Part of a small language model's weights: 4 heads of 32, no biases in attention or MLP.
Each number is 128 + 24 x the weight over the matrix's rms, rounded and kept within 0 to 255. Layers, rows and columns count from 0. Numbers have three digits each.

# layer 7 MLP up, 448x128, rms 0.116, rows 135-171, columns 0-127
122134179159094095118131095126160147115122148092095142105141088141122131128138119162122108122141093137082129125136143131118111152118156139145128178113163093152125117100042106097114131123114122114127101114133107131151114133134137081148124093085119122088175171134176125138174148156078121145121144113135158103117165132156136085144127112159164146101106089147122149115178063131124122152114
074091111121146117137124080085158122127107146157145140103127107134073107138161105097129143138128153153117165135137097124112128108109132117145101118152134131084117098160128132168139144078084113167151117151146139143135155112096106147128106170118104096146159118125135098114118155146101103080120162143154132105176157114098140136115127168173130103186110152118113143127149155151169087148144
133080107125114141161103155154134125128143159121111114129149156218111108154125122142164140134147170118095140106097118140087067108143127114098103103139136126150105103141128116138100164129157133148084120102105129147139146130120120126146088130091115118112118120115120104144144107162132130191113137099113116110109109120129131165125127121102131156137126172125134126120135108102163135105144
120144138150119123160131135133121115133137150155125136147112109170151089155146109085126113144108129083101095162109117155152136085143122110126133168117126142168112149176143114072158111094138113109153117128114130095113097157080146132148146102134123070076130127182108113166152151140189123134128109158112112126100123099154079107174098107097168141153148120122121155115093099132161129112157
084104148106165114157093145141141189153089106090113135087123122097125135175197155146120122107121129129103119129187137153111090106118113142123134125159128171129138168109137117125125111155133103178146123135118095127143116151143129143149160118128134154124181129152123091135161182187132142137089172113149129116102131132131120133093082134135136138136114096125133135136122164134181150151116
120139122138095141110129158102181118161072136146132144086124159149138143161173148108113073129123076131127109098110140095098100121141096155118159087143131107142131126141139119094155146091151134100158173130132149146104119122123096150145120123179125139135177132154118110128111151145155154137154123176104134152156114160123148128114160170150106122116104149091120124118096154087107121123078
155152120126098117132122105125165128122131160128112129149118126105167116113138124158145165122099136124122139133134128138128113137185113129053142119130143134159221138108144099142155137122113147150174148108133168193145139166113134148155114121151128089140116157080133153136126117141146103111114122121129135139142117136145115192063141144099098136134161144099097133120152187108126115109115
119104110158132167075122134122140153155137153135134136147088160131125147046138114153073142121157160145124139151148077152151125120132182117162105165126170142150145155137121126157102130159134140142114181088120120121088147129123136096104102111122144146138144138113147180077096134132096165116123179109146084113135117148127155138158134130076165143161122130147068135126115130129109130123087
138119134172131119113138135113139086141093140157105132097180131145124106135171086142170123108144140118113143125117141136142131155121115106159172111089119114074145121140160113138132150163133072145122141108159127127105088121148129146157097140165153145117147131126116110145129123135119130159121125150148125112129125123149118069191172198162106165107137122110140115157086115102089119139130
118111106139163088143152135128125132128140141145157155144132095077142145119103168146154135097139077109132138141146151122143118086158170079126140158143139134143125112139132163140159101137112072128165127129097139121118109092165150094173091134133112166073066159139144111141142172147172108140115129138082110148142165128111131125131117146149118110086161126121155134140125120190093149107097
143145123137138157105117158122139116147096097113150125087115078158131082137127091114142143135122123171119120096167144124124148159118127150152151142151109131114095092115121144127140115096125136177117135115147095128079169163111131120135130125107126121112132146136136123154137125132125114126084121154152138098138163122124111126134141105157125122131102140106149164102138087133158103091139
148170090108130187117156123118130140183134100120151068148115128111139140125156152150142123142148130140119115108158129088148172137144152139125155106141096172099124120097119152117129135147138128131100152100094159137133166083109070098141109149102142160085109143145100121134188135143085124174128171140117133162120124136085124142101067157100106120073200151184156160147156106119111104156127
149160098142158128110155098145136101134125149146116119167170083105111092117094139133151131130146091102093144124150147093152150148085120095167136140138136105145149124157123149148121144128119117119124103122108135095174153159159154090079158089112174121158128109131145098151066114145128136142097140079144141122085150123130134070114123109166134102118122143166142141178110141060118140149119
141128181116147122154123118130106153141120143140077154132116119103104130127115169145138134127151093104108165135099119140116099172149106169086186117090103155126117131119191125120133133141166150130134130153083088161132178170117100138130124152131121114131143140111137112138133145104127121137187133075100123146164090127133101143133110143116130094138157122185133097146098140142090142122127
119129164160141118157088142141128138118119151100170136144128094130180170140135101121102132142098094145131153123123106153144140101142119118068147165189107127135145156107103143161126134097145125157138127158133106116164097135091150107150133082177123138116138131165155090162093086132161132151123154111146132122130126149100114110157084143140131130130141100145130120105179113143105114103140
134120133116095144084152156131118140123121150108142152154128116150165164157127137156104142148105138116143141166131129082137119124130121113111125122120126171121157105087083144116161122099122163103125140141096157117165155165120131162158128106068158148172116133122098167115155143105096121191141111150099109135089116149144145143124160148147151150131110138116151128165105103114099112083086
129136124134077141167121127127155155121111083118149123182111125151107132148138136132124134105121152161163102161118099100124140129131123160137107155195148081116097121098127139121129168092121100117177102109120174142103116157107167128131111135167122125137145145160087073130148131132126136091146159097148124135156116147153130114171133107127122103115089117157137148099155116138118140129088
159153121148145159123149085117105154114130131148115091101136106140159145148098160151156087147103124152131122131092158150100156146140144171128150119118155139111131111105147153116113100143156136146168107131083119147114125118135142111140168159157109140117136142127092103115139143083189122180137102098136141142126113098154133086140117171117121148116093107105084118153102128190171130101141
139123147171116133113104141113093149112150177092141141168127092133141078115090118101111141126158155154130131123119142096131104135123103151089091121104121131123120098147125108149125130111159142087135095165076166140148114104153116140094159125144136151114125127092077115123130137152159110108114140118122151146100113106148150115065134144085151125105111116151087107149171105163180118126121
168107121176129145116104104127103147080143141180149129149140130110100139092097128144160120129124107136121120124128088125157128096092147070138139141122133111163122156154113053148143116119123127103101161171122093131154095083159112098104124117131136108125081148082143104133137092148117151104120130109117110094097132123115195144119132119125114143148102120111128114155125154093169129141084
132104162149073175141136087161108122218129172115142121124154133159144099094163122135150128157107163182168152148132118119129101157139135148081115159147124144128130134114128116113109122140171078156146112134112154114068100106096122161094127135157103106134099149143108098120143163169158150148162146136144120126144121115139111123202152103094124143126133080120102126117170134126127111103153
092132173111181067163116119127161103164110105122150161134129144149110160148123138143101117112100099110130121128095104083098136131139103136133112138129133178119154149134112138125106089129120094123097104113095156079157149126152119095155131131091078113163150132110152151117163118133155094138162148132158157141110162147137121120131133119156111123165125156145085098141123133136160108172138
095144147079123141168121104131117119137129158124161132106168141188142154113155094120107123063133123132124126128147102119150143127130137100119117127133122108151106108094123093134154113099177125165107099112114100127141160129130132134100149130152144127119108152143110185154079146122150145134110125168154121124118103113137135157109138137080126132111125089139159153135119133136165103141126
152127134119142108123149153124100157115106107086120134149118120081116149143156157171112157108118155137116094154167098126116087136114139116103155135119161153141096137102140096152127124091093122154126108118136134162192102125116126127130157134099151117124118144129128134138172141121169135120186112112125116136157163140144118140148138147158106105139125122124071121148107166155153125095155
109107130146135106142122109131106114107167128150177099140131098122144119120117131106102142098094158111162109131128115127105112120095164078123156150094172088131153150139101133145140080162132135156140094152085125112149093112125133123124116140120105141133169175102140115102121124140121148125145168125146109123150094119134148119147151142161103173137147110146125144129128138215132144119134
099139139069170138137085170127131178077134136137158120139133170117116101147160119140150130109124120123135143117080127143149147119106166149164086111125112125117160110150121148133169132110136139129135099084113129117153121107142101096129143123110099121146043131128132131146174116108127093122121129144108098120115085133151098128110101133138129160133098123144138095165116113120112143103131
124105126101168132132126132137114113120081123152107149164103129139103098135125102119129136115134123151129112192112138082125122105113114082104139143132109127111107143079130129143142154088133129163131116104126138140127115119152159095136140115108123161180145139139135097177122126149122095114090129096141129140087132115146144126102157116153086105117203125168129072160158126143123179085160
100110134123139111137145148125129134144126133122075163095110139141077185167138132175154122094097138182095138091143100130171123096127123142139128094097167193124117156126081140185165136134101115120150119133090117141115082157124121112138148099124113089122150113074093147103135116160123122142134142080131144110102125091165140112106128125123108114143114086143065117141158109123153126181133
163128158146099120075086122137138121092145143128153083168163144174081143143143128127141141118138111107111107112114141143106119128125102122157145151166174159182114108111154134127144135143098136110126106131126149078109147120093143133129095134089093167140128118080188101102125124123085158142108112156166129110094137113134155147124155095129191133146155097092123133116156115079160110119141
150116096114128141134098113110137164143125163100117128139140157136101134140155143152117116150163129143143110124113187142150098130118109132128115128143111121183113080107140137150100142080174131112127098134150124132116129154126105114135099134153145154117111120108115143113124113153106108059159133164132107150141126129170142109138158063148169101147109139098078136104161185108145116139104
100119162156112129140106103105107136115135118102132145109086091137140113156128121169172151111136118107126134139093155141118113141125108133114150090123114127146171131184088141083138147164085102120154133146157091143087095119129094096154109105148140117156153129135126134125116141117145149108155141132128098166141135132132147131187127176155140106172115158102132128137106145126165124093155
122119151091139141127152104150100147163127165125121148150178149124157140154100154110150105150127143142081136124116098157105129173148108121082133150118124102141110144067146067107126082137120168171124087115090153153105139152088135133131164135120129139137163176153111134102108129109155148121078095132148148104119173122136098128146128106125139129127121123149088092116138095137126155146169
119156115106099121135166118134149108132138102167087156135107143149132151130141085131122139156141149141130109127106138102109140094145115111139159126144152129123147128094127134132147105112143137156120112143134109108088150098199134138132123121113111156108138140090137128140139152149150184150195165142083078110097158141160113129146113090159116140120167148098090136138087093114087132127137
168099149190121120105091107144126135150113109109143096133128156098140101096114114117135134133120148101167131144142144131148155101148149083097119120161152123103137133134083114134090112130147140104153122139097168118126136129123189167147126085120157103163069136155176154136126125104110097132074159149134138134162181136143133155174120155168137122158149133165122138109132137148131126130123
106126115113137155127102114133156109113198131147109128094126153160140101152156181153136124153128186116150147125080114138107116055128146131142079114123129068127090142117172130078064126142145145160144089105113163126117113117110093084154163168108152137117114157162126134118116138157141096184160113115147137147136111133155125116131150143104121127130116159091131132168113110122133135176079
132169169114119103153160105134158133128156166105130156136123136104114132092135122126132105128149098112151125125109139154114160157134100143127163066137117084097100113123107158131142099127144208144115124170160127126079152138101109155165146102117132140147137142165125101138131116135106203124165097169134159197130076112147128117136138118121120122117119165181149149099099129121147140095123
100099107104182096076166108131145125137153122138143123096130084149110133132141132132125128138110164181144129144130112122132101134161137135135095153085149124166103135151094101138102162102127121119105100102101185103178116121099112147128119130054172130110161107120147098138166101147156156106145137139117140128121155145106148083137086146141110125110149156098163108128141147153138138161154
# layer 7 MLP down (transposed), 448x128, rms 0.107, rows 135-170, columns 0-127
131128189152110133154102087113140130155149144094107093090133115117068122085131137130157114119124166141138103139127080149089128165119145151140106116117124133165119091083094125168135133082122135146140096092139144134119112125158097129100140122129158153176145138138147161182125129112073110123156126139174092114114114173146139157141133144189133137111100125147106111139117142151135061087126
136129140118140182103163117163050156141124151158125125196154152157159108134121128139129167149136116152120109174128164131150170115126138187135144094097151137111101130125123125127125133132126099118127173132125123161133070130132172122133146161113173152079133161141163118094170150144153109112123151107130121120107158098129094119111143119139114111097184125107155098142127127134138141116088
106152145140121064107182135088116125081127131127136148121124155095095149085115107122139104130116136140129090114128122127119122150122138150138154190082119145146146091129147106144147128082127122120158112162149134144092127102122129099162175155183163117168138156116115135111140115124141155124122137128128120130119143098174132134131115134128138136128105112109109139147145149133112130131118
100139123128138095123133125181115111131102141118140111174113102141087099150178144091141202149151122150114125207133148148133135113115149141131155161102145113123165144120119118183142111115138140127145063123161116134158091118117118117157145131099125098110110106107134129112121130167120127149118108124163136104143176125110140166072120121130113092161091147142084099149104123133102170109139
128116164092139147161111106096124130157124067133117131125183142163131117144132110127105135151160180121085133140144159175136122127142140132143120144111106159107162166106153115131166071115156114126122112127153092152130102151115089113153140170139114101160181071126078132133137132112072131115133097139145122124126137147162106099155119141134116099125137088117113131144136127136128096140129
109133143129100177112143129151164115141129115154099159131144123126111131111134178129092106115194137143137203076087101103113149120154117102113085138151120138105153123141098118079121154134137146154099142091133130159176105128130127102114107097112099139117112138125123094122123077149139176111160133093119154166117101120137144139137115127130148136123081157133134141114122136181129102134114
122115151127127161154103135126113098115158144114129154111140131112132147109112149088150182134145083128169110107091133109133164135132133150124142126111119128137109143129087130133136134120136095132104142097122055151129138117123157077171089118121113121146124137140117133124126119182131115098119135106119129099160144142134121198163097106137169110145138119144126124182077117116105116163142
085130133169128166109179110113104118113118098132096158176121100078168133180115122170089113142186091130132107107117120155103145167144096133108117152132137100100098111123109174063073095148099101109120141133130110113098143155128142116120126125125134144101103091136155103147141147145148153116151127135145130109143112145123143129200122146161129102151145095113146117146100139179118115116153
139140113139146119116156152133156165116109096138071099151120141095093131106133089104110094117121108153133143095149144103148151136148120116156146135119115139119099126135088192118078158129143110134105152139132134112117137097137137147086158139140139127139176140137129097133157146169099108121109155175128103106171113130118088158120150204080122121103112134099108148133133152150107148187130
123140143136103124144113103093170151117125121138132132086099084142123114137130099124120178109127156128126120149096159115151123144147101161107096090148135130149173150118117154083131106130083146130104155156138157102097154138099133146061156133144112143114122152139127102073100123141147181143128118119143096112154113123056103106133097091116088136145123150134128132123083148140113117132109
123099109120116133134111086158148102101105130115120122146140151109142122139163155157122101155082124125114118069119130133147145110129150147087133123114123144109148113149142128099114104147114129085142136112136119088141093190144156132133145151130143144113129145134111125115138125135139159181139104124091148128122120149115109103172101146109148112140132123152132108127161125137122155112103
105075145120128121149150124136129153127109104134110122125132086122053175118162153134163179144089102122132156158140125122138111113152165154109148151150137180112149133078157135140142131125134075144140129129113110099125100141113103120139138128158141068133084095167110180082098130136160101107136088086090123158123105151166131128174113105136135101163084149138104172131100145104127145115136
096120116138128130174106110155199135148142114147134128110147110171147128083105150097113112138195101108173107131121129134088163111175110117094144158113120153170135128097141113105157154142125130130122152077105152102134111101107138093096111082155105165128145123159105108128116158160106150126116137171158180116158099118123155119112137135142155142146132139132129126139177125067136108157129
136125133104106171155112104148107135139148144115163111112125095155111124139084074146158055125118159128111154135145123129121108128113119139112128121121093114117141174091135120146116120146144145108174166105145090110119144130122115163095143136093160123102089124113150157119106177110105124093165141113125158152098149120146118073122159126148125155147143143131121113140181139156101132105117
138155145131101103155109134128123131165097106101128183153114138102196143099143190112108199139140103149153121179145123153136137125118101127089124135092106124135137125122138128106133144151097133125122111134112148171146137110161136109119141087127100139166099169100165118115119133122138132137117133143140144171141121089092101086124130084115135166129155116129144151137109145139128103143137
147119125120168123108161134140111142160101101106109178124146115124116121117109121098110171161146110134152128168160150155147146140150132172141186133130139144121132160152111107130146139131146127139118109111126107139143105114153092152132114135153114135097107139124157132093160171133131131110127098165150135127180125086133110152104084155132146139131153166123188115133156123170146207149142
169069156162169130149096120114105134079146129145148131132079125152097150144133105117132116144082126088105089073114145098154140117108107138153137135139126126131096117111110102135105118131126139097118101100155073101125112142166138109126101109163124114139143119137090164139159125106153131098125138118129146111129108116156108164133115176100142139139139141124128132133138120139177097092125
162135120165116111135134116119113148093103121099168144109134143133097117132121128111089180113131102135124140159145137145109129102094145082113130076122087155098146154145094158143086163104148165106092135126128129132113124129132152128137121110133148128112130147128112088158099108127112177127105096064098142146122103111129155043120118156102113150131124146143093123136154142109131149152090
133147104152140128150099112103110146107142149143104109114137133139124124115143092154172082143114118104142130103128113127153110105139127138146121129143110120130134125122153134134128168134096102116085146108138154111101118115110149119221091103145138130079133120136129112137127159134146126166162127111107178141129121148089122117181062118124135134132123151086178105117146126155075116117153
119154145166132100141161104121158113112132103124146175126081096126126139098125133125171123111117132167143134101101123135130130129201122154136107144127116117101120195129079128148103141086132142091145148108139178125129114138084143126139120145173132094136108117119111073127109132109100128119154170123099099122127145108185109111092158147115148132144106152113133160087110119125158140129115
113145099118086147040139165152155127157093137155113131168134133146130122169115120160132191115152136175143150109101122138068129109133113175103119159142122180112096129136163144103146117137149157141167131145139140121105140130106093144139109115132166123151154137142110068128145123112135150135131153121080111145113145106139116139131129086109097171126117160122133086113122172166196138150140
132113134109100108151106165164086133147093151113114126144119131127123146118160083123124112151120185172148133123164118097158134112133128145139098119134121088142097114121133144102134123117147111143144130176120084117132127138081162138121169133092140150166151144131100117157118149094126144130145176145124152087123123159108112139153136086094100132120152195152077153112103087111140130143096
128138110160106148154133145151107124161106131118133134081130162139082133101120096120129191182133121163128157153099083112134129116126158130103125144119119102133158131125158134122128149105120129104116148118131139127101138113079131111161132117163116133117164134125081120125134101113100129154133134089132104140096124151198132130179130130141098140150148125121128135091110133137118113123113
089135117095166152188149114102109125128118122093152151148106136117130179130120135132102163123152161090111095151120115141102120124118149100086148143147146164152118105091128135075094144120156111125110106108131096139132128124099199100126138139105134136159125130104130092130134100116142148150127126107116137137149097172167120115165120119148123109127156132143084150144159155144134140087134
097100087128151163141129151161136144146139163131162145132131148163144089134102172163136134118129175150157139164133140127122146114100124127131105121144111102110130113170143107131146062100115136151116156116147133132127132129167138124128118125158150116164142102123170101121140125133100118137170100146127075102115167100161116120113126102117103115134112131150136114147115137097159103132162
097117114131108122149140145135162084108134127122128114088138128167095131101109093143147070102119099127079140131123129099152107120143137139143152117112133130175107085122136156131137091090138092108152157132106128115146096110106138133166166120110138163154141107123123106143110085132109136117120082120128157118124122153149145143183144128080125123137134122111089173116174128081162145107125
138146146136173091158124125159089150126142082137124139146138097152110122123132110123159105158151139099145100151128142112080137125063134151132138167149142169153122159113103137127122155124140105102130118164190147144147126076112129109138139135111125133184117131095136103113152128091132138170117130151130147125120176155112141142118146162150119107151142162131127174173091126134073160123120
155140130151174112133109120131098182112122142114128113091100154143087146121124119146134106101094156144076126125132104142129156131115133170124151168135150125099126139119111115141151140141095095142135139163156125130085076136125169115152124104143160112132163129117146139119147136110084122130186131120086139082135102102169109098107132176146105123159082102146070062109076094107100172146121
137138112123130164110154116084122103108086155102143149133139128113155138173136158120160144109185137124082117144132104115104143101139146138156115142129183179149123069175115150140130101142106141127098130130146149116124104146125140139098113137126085133129137113083136156129136142127144107143104126145168094150144162156123100132176160104163131108182120119118174114118110116137102048110124
137110147136105121119101101117085144129127138153096159127107219115119137135140151152150169119185171153110123143154103100119102129131104118108107091111153101112081142102142115107146103127131109135106099136100114080115139118122112096147125103123159146123152106132125150138151115101125163132147183093125104117103145137157128132124145076125149116150162143085108146095115129131110120116096
135147115140069129108184124120137126130128129139126112132105112125146167134148161113130112098148131136118111092140120177110105131142151170094159093128150117124080127094128112172118091129165142152136114128135156107172134107107143143129151118098118112113126106133158120184166118127131147092136146093105126154108123187124164142127106093144089114085167114100134125127143154119118140155124
142118131103126113143120119071151132124103105083073122141125089116124081121119146120141124074112113098151113068165155171094127127071126127144110137142135113072130158166128178109146176094117135099109144128152123149097088132142153148135137102128121130117132117174159145165170130112099175109141127145128128145123164137123140108124158133119135141118116146174127119146116133107112090154091
131098148148130077158093153085106137123123097122105165147105144145111096115143114137198131120126124177146108125121122124122115132146078098098121124119125116134122134114113154076124065119156089131158115132123148121099097171140131099145138144149135127155119089126122145162149161139141130153115083103114147114136080115152114123192165149097130166111139120128132109110126123137114149105127
126124085127118141157106112148120132195100143150141168175151089162137083133143119126125128209101099146160133153131158109139107107117176117092136124137166130122074141099133127127095122126142115115110128108124140122144152131115134142128166133129132166147093150117143126178122154095114112149041105144141114124127171138126113138121074091142154098139160144127087123123136153120147150109107
138158129135106135098142156146146134125101078149103116136110123143126146135092158093153118130156197104138085100128138130143098140142130177120106153125175086160109103102140113151087104147129112162121144097096124142089123095142092121145137157110137096103123112169100092092139176148178104091195154093133146154140192174122106122120144077187117118116144095136123123101132119138130129114146
157143093134088143144134103124114155182123095105139081154133074118131140138121140156161100133154147104148112112132129161181128099130124139083125098142156128121108090171098118182127069125176120149095133151127127154155081154148127139131119123130161134116148103130137140131135076125177128151149107115129114136081128143090144096074143107124126108140122121130087124131151154134149099097091
# layer 7 MLP gate, 448x128, rms 0.132, rows 136-171, columns 0-127
077094064079139136165133055150127126147100163107053173080122085120122112128135137106127112135149107167055077127130098149093137130102088122090122114152167107098129120099111125085111090141118144119125116138113141146160195141168133159146144152121135153123153177164141157162142133131118128101158133094115164108149098130123130146097139145139144131108139083079143129136148132143144129155121
080145131112122100083142093126149108110135161129115121104141130074142138113140135129140106113133110158132140125160135082136128119143080138133167101081142135141138136076112152139141100138119134146133105154108083108153151099089123124132138180130130147155150101119157099130174123148143126101147142116109166129132121100141124153169064124115092132136161095150142128123114162108129128120167
128124135131082153117150166139158120146158188132131102118088128124178122158136125078128101117125083084101160119119127123097107150157122122078115150077092099131111112144162108079125075113138112105127103113093142150137161174126136157166139117149157116115170199153119070152118141137183132156164106133060133137103076098106075108126101148125182116088153140129184113103157117158109084103127
126127104109119147156143163143120122133133116150083122094131147131137146120127121116137136158123110141129110112122071112066159154170115120048145154099131103136152125096159125118123136144143201152120141110138167137119105125131125140155137155142088120126134157146142116129145111103162116123120154143137192120129156155145117141157141126089099146111109100122135103081177085132135116153137
096118144094133161127129105147139124104115128147108133115100136108115108140153126122094121160123121147176159110113106132123183157138155104152117169099113098089191137166078124105125128120138129136134146095150127145134103150127125095101154133124103144066124156131115116144124128104129171100135129104114168101136115125136091105136078167132171123101113142126132124131127109173158116158124
098164096124088117151157101125166101159133133139084168085123141135130130126127133113137116119142105111093148072139153126145184128125083131134105148153110133172151092127118114093163119108112168160083116143122123128120176166183136124127133114193123134143106108111111146104060110156123137053074145131081077119103107149144138157109113125123129095123157144129109157130143134123112066136123
130123145108118144122120170125149116092179126162122118131188122130134141114152153163104125153146128101157107102149188131115094171131130109112125110122095119138106118128190104120091155080142154141127182128091139131110113128085097115098131168150103086167125088157101110130146140102129140165138135125155153112122104134169125131106156118121117097160103125114124178142135127136152108155124
143112097170100130126135148132118137103123118135136073122097090090091092114150142116140119125133125155126151115160126127089106147095148142144074120101163112178114092152125140104126088127134106136139160120054116134150136126118153154138125122103152176137151164124137108155164092134114112126117110088155160096089125097101113125124094145119122157111139136105123162109118092123107123144137
123153141154124120106131149140093147103116112170162109146151125138080133138136147152144127153095071095118123113134132126171136099133117112138114164087114146118095144125145130157167154105111143149104148122120151130134110120137136106199124122150137132118094126108083073079168124136113104119142111151141142120104148099143169121110120140114116118144142135112148126146159095130120149120107
131126146110157114083135104137122125122168128182106115153133122124117094130147146126107131142109120131147115132080083127107156076125159119080141124138138104097150128099119101118146106141104137114160136116148123138146116114162155148108151141155129145114126124149149128086122121141117149129151144127093145122117118091128106138138095158101171145097128099134147127131118130118085120147117
141145138129099154137130145124155147080158166143110112083103163163137136149144123156118118159110126148163170155099124150066139149105128102121148062106103103094145132132103116120101103154096154113125164141080112146142153083116142111126084146109115112103157130094147094141178102143096147122146141145112131105150127115124138163136102182138075156138137146097107138156120154106148138146123
178087147122124140097109165116099162130090148182169095131116159122151074101175145150118118149143109102107159127139131083134145151153125145129097157118160126086140136172102102122099113108101152088137105151115130132155133098103128134174156151121158159106119153138093154156097094133121144113128094115103091103115145072106139156135139129140134131131155145123138149107113131101130119128121
092131137100161110114124150110139148136144125155112106102139158124124151139170133091126144085147112154099159110156129148111125146159121123161153122119147106095158122140129114114136141130042093142108124148112156113127103136125141131142180133082140144097123134164121148135122115123097137151083130129125113109127102108095134134131142188100110114157132141112164123076099105118141109138109
096131125113131183132087151113132115143148141147123113141106099134120123145118136119100126176125087084149122103136153103140165116145138141101127114141112129125139113108105132141197114137112131131123096115125092095109124142109119156137143153165141159098151106173104092118110131106117134141100134122163145117108078149107136130141084182156129107095119140155144130109137133122102109118065
084072123110110129104087114160162114074133160121141114149095120153143140153147121141108119165095143155156172120116155105103153170120127135138107150117097112170144126129117122134159112081089126131102107132123131085104160146096092120124168122138168143154110124117094126094136116135091137120097102157139076173126129085169181121160143127134145113140142148127089126155127113110131141101131
141110140124115106097141116133145137053182150128120150097138132148098165162131153159124117136136142105143151087123152139090106170152100138098123126108097128120107116140145096122127121128141129128087131094114093150106128154100133123111140158152116126168131138105129155113164157125132118145137152133117130125162141106152130121094110153124107125123107095106117120102134131094138127165106
105101133101124147162108126132109180142130134162128112153136108126142149146129154116127109154131128195074152124117085149111116143158105134117113143119156106138114133123107133122086165147125165132124146140126084149141105146168143107172121131148118128124166172155098120114110140130144120097117128132167141106127104121171121141102174131153137133135133124101157138093113152119139143098102
154139105147116114112105104147149102112135110156124114127090163084092072110117121112128133176122109137103125119121142127190134105165159113129154097158126142135146119156123088114103116126138118148144142148111147116105120092102126119140123112110092121173149092084171127079124115091117176125116122147123110101127114118133109117145142116117145123131127148162163146175109153087134095114086
130108124104119111104158131139183146114139063118138130093132111125186089193156144132117140131094096131156135103144117115065121125167141148086103161121158142110102145102121141117132113098120179125121129135155132159141120109148165139145168138138109109103146142178068094109142149117147134116176169105079173118201135136161104101151110082157123109127109136095129110143124172122131122146147
131111140141122143112105125160128132125123139138125103136122104098142113129122151082153127125115088086118123132216118118091136095109207115123095126107126092136149122168109090119166075188136123146135122135112139090127156121111158126134124118141148173108143120148101117113106119107155157121158142125073183067078076139103138106138120140132140155064163109147146107139181108129134108093145
120115106130127147106094110111155101114173108140113136106142160146117119125139139142121122118121073119097154128079151143121128150170078141089148114101167108151140107113135147099155094153047168099106140110127094123139135098172088134150121105147127115132129076133105094113120109111182161131138123167116137117134115121105157144108141142141150157130114145109166148132138161059093108118094
137165123131061161128155097104137113131082150117142111131115150124098122129160101090161122131135163158114127118148131154130150122140157127103131144123105125160150119117151112159141119115141139135127110110103124127162152148103107122151175141178112120116122152095117129116176115146161106111149137168145139152159139163133143123114117106141097148123126117091135122103158137149080136145145
164149120127115119132127151127128154123126159146126093126103135079128143115114146145113111127096161127059150121168131125169133138143131112117148077095127085132132107144113087172155149118101130141128146106136149162117117153146105148134125161142171110100139128185093154135120140126108136162159137161116133118143134122125117166120118153125117141146097107107097157087094160106136120106146
132137171093128143154094112177114133158098154121117120124128121119159149126122098138066130122114142131145135126098108131145116174157156134124142117087103097162072089103108126126129118126133099116116131139112093154127142155124141123089163115143114152141144160096137082136129143142122144099127122101122148109127114162141128121139136136112165138071159095162142111134114149152141121117118
153157128142112161137099092104114096137147136145107123146119119140144141120084133158147138140086105154164152087136137110126096134126124100180142107141151136154103131163127142148130149149121111127140165158121118111148130129145165141083134149154185132110138072101142092083110150128107121128090107087135128114086150149150128149112114125155106110136144100127141143126155095128150109115116
129133135086109143112108122150141123126121155150143125112085145110144112137108113132133132130142150180106124138115105080141137152126096103097108091136099127125138105118165085163208126129094138167107134106131097134100127163126144142148138129135133140124154116147123129126132137118106118076140104115139109129079086107163144127101122124122120169142140076148154106103150131093126101105155
148119106153099160148097115146158143133129133168125121073159105093156109109154112091135115165125126123154120106146100156109128144110163087142147121122058127155110088159154173120124122145131202128080162090090130095149163133095102121184110119111150162160119143140121071123159102125119105115117114095129156118108120075133142127115072134089159136159104121134161152126121125135195118132130
126146133144095147101113093182136143084120177132165082130159163115141137109117155146162136119145122162142098097110093149108148105118121139163107124149137137180150081134124142144094155155149149089145155152127134118163149147143144138115127146111132161084123108116147143141148134098139130144112125117170128109100172092136135100152167181097174140128150111129138177135141127106137103162082
120129113105155106044071112167148119130149137154119127145143171147111140166157139142130119101124141098115120132116114116100147143140135135140109168145172121153101114148114108139137098140120134144119098157090125122125136108126146128110121133140175177113161089133141132130153145118140144131137131113168143114113144093129144125151165140116156109122123110124103125113122109114177125136126
122176131100122138105127125139128160106126097125108117132105117121111097140123140145096110128153123174080126141142129146118141157179162144140116141138167137120099129083156115131115115172076180174132097143119137161123137122129136130131146146122131086067126084113144128132091125122126156117119137098118094116170123115135092122123126138153137155088123106123135115096095163068128141162113
100106113131131129123130129154100131085153120139097100162123146155120132132102144149145114140138081119139111126109122082111119128159135080151123112114138153167148121159124129115107136180129109111155138098117139092134133104158156098107165146124105151149129126128092122108088145069191140129143132124116139105124128149143137101145142139100165112089134096149174116111148171165112115076169
086103128103118103150164087117143115124145157156134148081138119118140148154151079116113125112138101176131125106143129145107149145142130159145066100083099087133110123119143124145143145115174103133099157115126124123095139139140117177146130104119119136126129131123062060170085128104147152118162106139084097127153164110135111100113098125151152161113151090104145113131122130126117132170125
147116143124082107140129102132130102124128138189092133129182096089115104157146129121110134162082162136136159113149133170090116145186136138124105143123104143129105140133142111146134127139148120135135172072090186082126143150072132151167085106110139120137096115143144121118148137127089116093176114102088095108161120095156113125102098173143119106094106128137129104113117129121167098110116
137123117128075118114084115125158089064148135165129112089133158142130087103156086126130149155148127096134115152126193123106152126170125127107169077093111074125105136126157119155127104130128169117133149111110094069151120128135111139109129147173169134096101132140172137144102164159114176114120102138126093117117141114124125167114119148115147129145070190145119174118087133125133111150083
164141156095131145091132137140151098116132159150130126123131123156145126082100113117088129141107139117121092132127134119116141153107118122110086156110128128157102130098168142144114129140110157132118139128130146110123099147132119138137124136160122139146096088109108107134164136177107131131146094128132172131149102099186159111131183101119123145120127106115154151138113137090169151153120
121109115121073135107175099109139129143117163095156144090135133145114137107128178113145148166149138145120117150090115143121100131154158129149102128092086113122153095110088133158099127122111164099093081111114129101168135117104101171124128152123167141099141084150108132083150070146154187119124104127110150122140125141140123116116103113115106113081142135129155108147130131158107148119165